{
  "n_layer": 20,
  "d_model": 384,
  "n_head": 3,
  "n_kv_head": 3,
  "head_dim": 128,
  "d_mlp": 1024,
  "vocab_size": 16384,
  "activation": "geglu",
  "norm": "rmsnorm",
  "norm_place": "pre",
  "norm_eps": 1e-06,
  "positions": "rope",
  "rope_base": 1000000.0,
  "rope_fraction": 0.5,
  "qk_norm": false,
  "attn_scale": 0.0884,
  "bias": "none",
  "tie_embeddings": false,
  "parallel_block": false,
  "extras": ["capped logits"],
  "init": "uniform",
  "init_std_qkv": 0.0441,
  "init_std_o": 0.00698,
  "init_std_up": 0.0441,
  "init_std_down": 0.00698,
  "optimizer": "adamw",
  "lr": 0.00123,
  "beta1": 0.9,
  "beta2": 0.98,
  "weight_decay": 0.095,
  "lr_head": 0.00571,
  "grad_clip": 1.0,
  "warmup_steps": 328,
  "schedule": "cos",
  "final_lr_fraction": 0.0,
  "batch_tokens": 32768,
  "seq_len": 2048,
  "doc_mask": true,
  "train_tokens": 333400000,
  "steps": 10175,
  "dataset": "wikipedia_en"
}
Each number is 500 + 40 x the weight over its row's rms, rounded and kept within 0 to 999. Layers, rows and columns count from 0. Numbers have three digits each. The size before them is the row's rms in percent of the matrix's.

# up: layer 10 MLP up, 1024x384, rms 0.0579, rows 206-216, columns 0-191
# down: layer 10 MLP down (transposed), 1024x384, rms 0.0509, rows 206-216, columns 0-191
# gate: layer 10 MLP gate, 1024x384, rms 0.0588, rows 207-217, columns 0-191
up206 098:468482525507458562460533553408520476499544450566480511481515434520525494475508536541468513551472511512484465439486507570557570452543489543529550459504485512450546422560494477537529581521503518515512501541497489492526451505558499438501513549521543448514476536518552483485572451493548546513499453543561508560413497438555464485450488530553505564553454564507518464568546502455524473531477427540519518489488479496468476441502448475505471521463513408495505464500501549453496387558420499544519457550453557472498508448557483478471478476537530436447416430511514518481427513527542477518
down206 099:490558513484515458476525518509516518484539517500509470517523575443512497519512465478437475520511516443538512540487498481475444488489489516411518477540540473469519428550507560515502568563493528506545536529472588461475491500597502533537479466515552564485514413542530459512476517488476460480552523485514502521466460544506529489527461470484505503532556530498447497504543487492531457453596451547479499543467461515464527440533494506454526465454532534512543429543567539487459404527499559493490491462441525458551615463449458562483524502576531462522482434564398509490458553525440490521
gate207 093:496465511451453526465535546557529551489450522519494445555577464498545533510549524544524506546492481547497503509498528476538470480515435450510579541506442481527488495502450493539570526522393457427504594466486505485497506462534579524514504557524534481465564492459479527513484545446440493451481532479465447479535532549542483476484482541561481527468468528535566489473564490585565471481456482500577531528546498554489531514517500487563505490446541527510548453562471547487542488518523500563463544522472490496580495419533552555506470516502501538432415556499476467441498406446520548537
up207 094:503499534501431573449509471535546578453476453500521460529524453525511527523485514533443443575540471569494523494468550466454419414522566485420517504475516574425413501453508498467474503474456499511486541462454477508455559511443565506511453445449570531517563460552556489465534451465522490557444505528433466477506516567499528522478534525521460519454551508530520518536542485523534472492576482518544481494432437536488560562487519521528582506567515481524512462501537444496476478440541506579391491539486534470419480403498528470461563438490487485533528484548580534460491485503419438467
down207 093:434563506535526563539538471542512448468487546509510493523496504541520478484540549468439499481523553461486446527510572471533573485448530450518452556424516528526508534494519465523480489477509498551492478491454467451561509537559484520452538541540468598586519450558485432517553484526497541506494556549492463443443578494483507518527495418412517414477482437466510497433487446561541550476479512540485508496474499418441492452513477546500553440519495437561470486468506496547517529487549488521438487489507503562475496542556485461503463520469481533530503505518466483443501472533438580505
gate208 096:388420485446494482480517446576446516537484447505468482448487581472501519520606480463458521535469553529515546519429565499562507479516480487553554490494531433517535541468534496531483506499523480452456536513592494481502437415565483500471514441562460451563494536507530534514455486512529466426502524499473489523473494515545441438602563501465484488459433523537515461510480392513512540571502492531535497521424533516575538563535517464541435577474452526472539582546564466506480531575446519473443501534472549483457504516564526512441527498523565549505471512490482481499528485475475503494
up208 097:462495495498525496448482558563507476536490444524531558489533506439491466493525486547477517519492547482534530490483538572548517519516526541545493446469588476549536506522526484482515500484465411501496504502497490469544539517581476444512471462514486537529555489592464504590498524550482497438517437469571500464514542514532450529506480497489475529510420491555549534549511425496530495546506535467478474503502561454570543536387560542480448545492482431457532502484556455488529587457568532498527508509513569532561508494564505527465532479528529496462467522507478521494603505403469546525
down208 099:438571492520523565526531595540499509531552516507524454442525499498480462488478466576495492537584587556552473478430589476544557503540482509465506514452497519513462531576493527472562524522484527543570498503484540515480509506478490465477475478494545485441526471512499505563519491542473522520524460468557562429526490428434480516501491597496434456542530508543526512484534518501489559511490528502466501501456504495449441492480584502527560482538509431522503530500518442497509493530494486422513501563431548525520477485509485500495491482468524447534492507443428466471536537447502458537
gate209 095:542513423460545533506526462517500448458519464494508502522512578469475521539479500512557471529514534476521487495444482513518537445508512515526501468495493542442501516533516521439545489565561506573443532485488547504481473547569490522475530494497539420480482470558540423483478482493553541498558517483500448537466520525491503521496465526473473498524447455434509523458517541588464476488541475486480502441534512419485450503523497470536554479534517534506491471396460458578463548527568452465490541483440503434558524548452479450466496610464586463487465495505481514591404403463445450438
up209 097:566493464452501483458465511514458491427553511526521449545441563496500470431506500454466506543540559507527495453460466493455442473491461551523483516484533518475538582460534505529537445558438505484507519482541552465517489560479460513486589428506545569485531445532496441527484499431500527512511564572425480589575466424525489529464566433512539424462473532528493491479493503504498500496478517506539453547461530551485493463481516519458527499458420471560490445520527506540429517557529501470454448492581471485520507540535485512551506463533537551543482419438506553525489463502498518491
down209 097:488439437420465537471557455487480499498492518520494539515450442484489509472433532570550557532489423557552469485500454495550511529525496482465504545466447376544502570531488577535474513524451597569467393520488484495497488495493519509523498540497535477486489432460543486529564475453453550571478472474555513530519627569441572425498486503514522504561482451522459450516526509493500506501528492537471480541459493466520497579497489447456468492592510481478464466475524467482460537483507508457520511482471512547467463423496459422494429507568481562433549509439564533578447540465485468555
gate210 100:470502486457515485449548509540591537455455534480438445521523493555442497558521498480465414516512458483523602441551563534522474445537522545470535481485529529499537472423475494494402439567511543483517497516511481465591495609479503496455612464499533457576593436492524399463445506513508521479433517476477500496458533489502526500485546534575460510538516495464504500471482470524499510508436549519495541543532525547468580467529525513528500499480510475518478514562532491561520527555470519555554478521558452483572500499510481548584470498456430460485460478477527559534464488473515433471
up210 102:413544516479461545445425516471473506494511511501533575508574560489483541475510525487500502503437505538433520523516569498597469496479558529485498514465506401497498513542461371517463547518477478524470521502409544531462498547529525582532394516550496480559507448505476454544542519508514508517482513499544457491504497543436558469456559482461489554520549457487627577514534493451470475463438501508502514486518524463474546444479489525382431484443480571437506428551526506552504480515527537457485427493534511474457574587433441554492493566443510443554491514468461534456479395460550445382
down210 102:503525510447487525477538564502482592505433534498517401443496481576525496410524459567570539530482560519478464525552495440528517468466520498563498501475554538547519497545473485494482492535494496533449529476498532405433422484450471479451446460597567385452468485520527533609471527500477509455489516467472602532506435483495531505509512548480564456513477521428484507497498526504553541479572477520442556494552491465467509542525421466448538462445516550484461497481465510475499510499488496509592498470509559569513514480544479472507446463537534501490455536538445516472457524505530485458
gate211 088:539460482535543447457491433550422548481463509575478502508551502532456456450514503478510579583531427478505499522499537497530533493466556506469522503446437490456492494585508523497506438552508470494518490538459458581470520460536494523549532507475509428464514556479479501446446597533527492529468469482470486521520532537473550589520485534480470452464520555528587561506568494574505428521475487553545472542517489453512526517537511500525496498463553604494521546471465531586473475583540593552497549514394508551498556472519532587500479539584505509439451495477487484552573463494545531465
up211 089:488531514457557479512456551639480483430508586479444482415448535518497460501542450482429522476463539458440490568460471494523539470537438484437442514466514491498556463497511458516534497510508462498504461451513485483472530457453473460484468458396472400497595453523527538510544499513480580478542498476440505552485512432578570518518518439533449483488499542535516556502529440476574493534570445618461476498403433494570529519444539492488524537496487485582476510473568429545452485502513499421428447505495532495523565532521556533493536497499483502466464516485489549516465513516549467559
down211 090:527465605540401499508533526477470444525505562448509535543522496514526536449528520469514421453504511525585408528483460512568464509556523502506438488479514473535488534459515482462421494475454555514477472469452484552521550484505516509507573525584628556528411575516469459495464471426471501455440507520421493471517586506562436519483544537465514487480578423485514546458463567377475529510514523429564545461507438479484515496477531461491483464528510488466454450585449473542565462526518501472511535535565550489450503480531424471504500510466529546556524489439523425523480521518469558510
gate212 098:549525445445475458379538515523523450559457559521441544481590461475528500491422463532504507505461499481488537539501512509522490433461524515523499481542507479508448567550532449489547501479475496471512501562450464546447556514542497568490541476550501576497522482470438465515462473534491523471509527476567511510558488573507531515478489518517480556493436521510517575527451519481549581494532488514461444535451490499557459521509498480537437476465513599476544551507438484561477465564548437494530477515496421528480481491525524534442493568519447517493515518522467439523464501421503468477
up212 100:504491414456492433550486505516495497553517519523426484460462419520475515502472572446548475494485460530505547437537535446575417519440458431504454534507565502494442558573541517452501441468532521506418485491426497469482506473527483511597522486535533500440534546424490444484456495518522526567498472539487499555535504514453583560489489505463421421520495536497499500450520481448474578546611449483487514524487476544533508497475621525470524469568523536437450443507468399528470475577479524485519550472473464504538555493457550605492523480559522488480545474487475417527496498440508527443
down212 099:484547431414497516496508580522505456523433489559486498485519523463519471445457635466485493470469587529499520511506491488497574475392494496509626485581500553501572478513532500456543480514495447538497538490542450494528592587537508556445509533546449525473520578496548529442483519500492534447438570513620569463571481530548486514490467481496520487548514418498484483502519469448489517491436516521437539557531561495481479539505549488543439532495453492466506478528537571533527512487528523460449469500497492513436548552564514483491513555519544502480455567590524470526477440461570395489
gate213 099:460578485454465527540580501496493616533575523575478546510513476528516577416540489461512505538531497509520538475499542437524467457514567453558503415476527451506498494458503486515488503508434523584556473519454456509477457462531542543402587504493494508527499473470478524503506522503496494519526444509490505504503499550528488482458477532457506492546557447524538490540477477561500540467555593451484535502484408474464481505493467508554556490549515534491509457561431471499426467477534532575498489535474464479470540499466451500483488488481546498481478516466460600541517532514514516435
up213 096:499521480472481472517461435578525430547551512423557520484565503500521450527463496472527427502517469537518463488461525584534489507467527503453497544453511499491440471477484512484565441482481576484520432540522470498505520550578477522485475469445559498513506492469497516490495511520470539484492548530422559498535436498486444452534543514514506475543514508469532575533549443509465534535400485492515443510521526472444553532563502517504458523547442410529518553451500540486455517432531487507506492492488505471479439528456514502473516441430579523499547485504508533499525493571518410509
down213 099:513511526448519514506573559504438450435515460494556473483511442500597470535437528551487568460492460492491497518447522454527520513504464482548518483440514499440512489543502517422529562493512532479445476546496506489451552479480453451532559469493470427522541474470562520502482457469534471495520490524430554529464623424511479479506546561477447537537449483501454571424550493497474494491576519496476496458465508518539487601483489493445540496516485480501466552519536461477462498491530589500436431454557460517476457542508459436486468501476503492544479474490494539539519470480487436464
gate214 101:455463470473478450462583457521539438520511535479540493559559447478530484467502524507440491565434510491573494484479553466466438374481620445519478488515491465467547516512504465471489464512418488482513498600507467501484524473507511466481650516480535459524562503543527484476428548478531469487507544476425550562446506458465531540530582523477528507489501445511522553451457455569475521411526587450535542575528524525502529563559553520508460537538508533570518539512499475483468552513549474532490520518520509473519434485505491533514519453500590500552502518510503446492520492460460480482
up214 100:532490478513485526584420502546447484496499536537450511458492624453514514493456504485507517507483542436443509545483390488520522502572449493451557499481501510508505423429533541491509548437520513456511553476518480564505561558470588526506415545533467428465494529499526543488498491493465464530524486470534496483505501546592434475422547520518460498408534576534472437510518532454538518511441445467459503498525542515497514448522534478412503507496534466464548511540505440497571455497490558471507447478460499503473545507514500481443568520523425471524505424541494533479502504586558508517
down214 102:494534509500421480491525485504502542519579524540570497499469514527495498584521579484569468471511456469461501487505538521517428494576468467556515483493499559526563464544473539469489490536512508472521495515474528444580499501490572477410507523524528451497512466465469556520495453506477460542550449522561524468554522520527491509432515520544503497525468627455476497491518506490477458505486481491493473495489568573445558443547532479431478506485522566550478481489408465548561458526540413483486465495463514546511556491535547526450466476532563484479462501518467576467522483549558508608
gate215 101:537552523538482498597525556472474576529524490515476448535428509545489520478488416475487435504549490523496449497522582457461496533478546480556508443505547461464539558472466515530546530523472550442506458434522490461482526586529496497550532426503527543441472474590509451517499462452552503486525498447506501434507518506466467497438474491512477483519525531520534495447531549565513465510473592487468539551488500459467551462552472436464545493522464561543540463456420551488544503440495528564525483469459479533430409511486450535451537555455580532545561496477469559530522493498473507496
up215 102:540444495442476542483490566534489494510517451498448437432477471547557562487520445493492463482538530468479490466561576476488508513486571567481489507475505546536464512465484515537555498506577523489530535396542463478409455512487410492501538501493468553505484446530457427475488470440517488515516438493492470503525515497511459575401521517438483504485470497480505451587534475555457453516457515487473445521532581454445501503505465501522494535473546540553478515472517451463503542466516512520532524425466529468526434486509512558537531534486566574405538505568508545494464535542406522485
down215 101:557477451489470477475511482534463493499508528541493516512567506413529498495524584496506532547490472509564539537452496513452436548444463502503543554425516554510537526510530506434484450490531456451498520446461461394448515483531441433420471485565500462500453509443469547486575531471508557459523489516490484510535498442561527524505485475430474595520398480516537543478473453476522525526583492554446495568423475494457375492529484566516479447540513517501468489526472522511548496498495451522476478469478554507564482435460539497496486512468440503453555486489531535435475547437552503492
gate216 094:494540508583448576515483485511493416551531558450448433471544547540489504512541481431551514500497536457486482586458529460509469454475471447513434432450451483519486528512552493465505500502511522416501521542483466515489552479538475576514472497578450487485512539540509455524505485459436492521526530500548509495518500451493541478487374516469505440395505502444484543472527512484491547518504459522414529465471497499492458422483553496585569545520471556531518456526512487546459534561553416485497592429506450495499549484491441532457437559561528431587574506429537550509519508550573535529
up216 093:526453541499449533457520524557455473470524532549522499500470590443430499529489458508452441495472473483458462543533530506498471483478466466534536542509492502530597447463491497457435547501502511549496480473464537486510524473575447478541562420494485503547468540486396464520520536496503553499523473518508465532542562497473427529522425412476513484379514498465542432467420495417454514535489458491458488489404519544468452560597553553515479537537517557537467565563547516447558594543533409476477549470475521451493564577522549522453540495484513470478479462521522472526527468512493553462
down216 095:555526472568460506516567478500459452468530571509573538470511565521537488497457505453512573564516545515481459511490414389527462488423503479462541545520464477511503522560499368577485591492467575511512517516519511568571499521447519444479430468538490430474467507463466513474485442469477546535475467496549447493488501514502502504532535543483514484524461495510553463431514487534511473504451513477497502457481433572458511466504438443526497511492440465465533479577484474487539488458520516525508503489497532507492567563458499520486446437494435512495528524534540588488452483455493490519
gate217 100:541578482594494546493454499524500576492471474486534501464517469469540522470451446466477450416497467440552544509504580514498470513542480520448470439524506584484526458430509489488500539514456551530518495498525544556456471559521484478460524550505505495542482476567490530484461510530539515490539543468424520561505523471477491539351492482478499493436475500544471507526439447464516550473466563520550537534468473536462509497541540515502463494487492553509492533618472449446464429533491520498540511498512538510511504485501479532462512458508507482465496482539486494574515420449521539537